Each number is 200 + 30 x the weight over the matrix's rms, rounded and kept within 0 to 999. Layers, rows and columns count from 0.

# gate: layer 3 MLP gate, 320x64, rms 0.283, rows 66-72, columns 0-63
# up: layer 3 MLP up, 320x64, rms 0.306, rows 66-72, columns 0-63
# down: layer 3 MLP down (transposed), 320x64, rms 0.126, rows 66-72, columns 0-63
gate66,234,192,194,170,238,213,204,178,228,150,162,230,227,222,180,166,179,194,165,208,190,165,161,229,209,156,151,217,257,158,177,155,166,202,193,170,219,174,210,198,157,160,206,218,230,213,202,253,202,168,216,188,141,218,223,219,177,274,223,212,159,149,211,195
up66,234,179,223,224,132,219,212,175,215,200,167,148,169,210,157,150,174,174,194,151,176,203,180,236,210,213,162,241,163,214,238,228,171,210,213,229,239,230,180,202,170,158,187,164,164,217,159,199,158,194,199,225,175,212,184,184,182,189,251,225,245,186,197,194
down66,187,152,205,223,200,185,167,210,152,185,180,203,171,189,210,203,211,226,225,187,207,166,226,187,181,209,204,263,173,186,181,245,216,219,169,164,177,165,196,169,187,161,227,221,210,181,165,227,239,260,208,227,170,216,141,154,240,210,227,226,188,147,232,183
gate67,191,205,225,202,157,207,209,207,198,175,217,158,211,201,206,198,229,215,186,180,227,183,280,213,192,182,206,183,214,155,254,197,162,173,153,248,172,131,248,182,166,207,217,221,215,207,186,176,195,158,211,235,204,204,172,182,193,182,137,212,181,218,171,216
up67,205,176,202,217,224,221,194,184,186,200,198,188,251,181,249,181,185,194,195,218,218,168,222,212,229,199,173,153,180,229,235,203,190,175,237,166,199,176,213,200,148,196,176,193,190,234,221,206,201,132,154,231,231,217,183,180,257,174,185,124,180,199,226,246
down67,202,247,191,182,198,241,180,169,218,218,189,269,195,184,181,157,201,207,206,196,204,198,235,199,203,142,223,195,182,163,253,202,190,189,232,227,202,222,242,181,161,233,238,209,165,172,177,205,226,140,171,213,164,211,211,164,161,219,163,155,181,145,206,160
gate68,182,173,143,150,204,210,183,226,169,155,186,171,208,175,238,268,187,238,195,232,221,169,180,211,202,196,202,140,266,185,255,186,210,202,210,216,250,177,172,172,219,220,220,217,217,206,202,201,212,217,269,205,209,173,253,211,260,242,173,160,161,215,207,217
up68,107,207,187,204,214,251,248,196,210,147,212,242,166,221,224,196,168,215,183,200,203,233,210,240,116,233,213,223,235,190,139,160,161,193,176,214,199,263,215,231,214,234,214,241,188,212,175,193,225,228,205,228,257,231,204,217,250,201,167,222,213,190,204,195
down68,202,193,217,182,228,245,127,175,226,169,149,211,157,211,257,233,149,173,168,173,249,216,184,208,167,266,181,228,191,213,154,190,198,210,165,185,205,156,194,178,162,218,223,200,204,140,209,232,193,215,244,228,254,182,223,182,218,232,193,184,230,191,198,267
gate69,166,200,215,207,246,184,201,241,214,196,262,237,175,188,201,189,154,266,165,160,228,169,202,211,216,237,127,198,186,159,196,198,210,215,180,183,200,213,206,204,213,160,181,116,229,240,201,223,226,189,214,227,175,209,211,232,221,166,230,246,206,157,236,163
up69,134,251,201,210,198,152,230,150,250,200,161,212,157,185,211,194,210,213,153,213,217,211,166,245,189,209,260,206,185,233,190,180,189,219,185,220,139,224,225,204,190,186,234,222,154,184,184,203,242,240,195,142,234,180,166,229,217,185,155,190,176,206,206,223
down69,215,136,212,217,203,200,189,257,200,184,160,213,172,200,205,230,186,213,218,178,183,216,231,143,153,202,207,248,229,210,143,187,227,165,156,168,160,196,189,215,169,221,209,207,172,218,176,233,204,215,220,161,156,177,196,184,225,144,230,159,206,204,169,244
gate70,232,229,244,179,195,178,214,190,196,178,240,217,207,200,179,157,186,202,143,196,228,218,171,222,195,221,178,248,187,163,143,161,184,254,158,225,205,234,232,168,174,170,191,190,268,222,238,196,136,168,163,194,187,158,222,203,202,233,199,214,183,213,247,181
up70,185,169,216,146,186,251,195,166,175,240,179,136,169,203,198,179,175,216,207,126,219,183,248,208,232,196,202,192,214,229,199,185,166,191,230,202,185,217,221,216,159,204,142,188,135,162,228,193,231,234,240,252,216,222,149,148,160,186,189,142,127,232,163,218
down70,251,215,149,218,232,217,164,200,192,211,192,206,219,174,236,247,163,200,203,151,192,198,222,183,181,231,153,210,188,246,201,182,165,168,200,191,121,190,194,221,178,210,185,189,214,171,230,209,228,226,293,207,207,161,143,193,206,150,187,187,222,182,128,246
gate71,235,263,249,173,161,208,207,201,184,189,223,199,221,212,202,191,203,189,176,150,183,188,165,219,213,191,232,172,170,237,205,195,157,250,280,226,192,205,220,152,190,185,183,223,160,191,193,177,225,187,137,223,237,162,249,216,217,228,179,206,189,204,262,202
up71,174,243,147,222,227,177,182,222,213,143,254,207,195,175,217,173,150,176,251,163,198,151,215,180,200,230,210,204,236,216,170,221,243,230,227,161,189,188,156,230,240,228,246,186,173,219,172,249,159,251,221,194,208,184,187,132,171,214,196,190,193,200,195,223
down71,221,212,202,177,219,165,229,234,155,210,209,214,239,194,106,208,234,222,234,201,178,211,191,251,192,213,219,232,221,189,271,201,256,130,213,202,188,249,193,179,219,199,218,161,205,253,183,169,180,178,247,235,234,212,197,174,234,191,182,207,214,241,185,189
gate72,189,263,162,197,216,196,198,244,229,185,223,203,211,237,233,195,199,196,215,223,146,210,220,175,245,203,168,202,172,184,178,231,211,222,223,226,193,215,214,253,192,235,220,208,180,183,145,133,215,183,236,185,152,243,226,187,206,163,218,140,270,174,258,243
up72,176,186,200,167,222,176,168,189,243,211,186,208,197,238,195,196,181,212,178,165,164,157,157,140,208,175,162,227,233,226,167,214,223,202,184,229,194,206,208,196,181,193,170,195,194,213,190,217,168,191,182,212,228,167,168,205,158,253,201,167,172,205,243,212
down72,167,177,147,203,229,225,175,188,213,174,177,184,227,173,170,171,211,231,231,188,204,191,220,266,199,158,212,177,138,165,164,188,223,194,225,239,156,156,193,221,203,191,202,179,199,210,198,213,230,189,199,183,232,199,235,180,216,174,229,191,257,220,198,194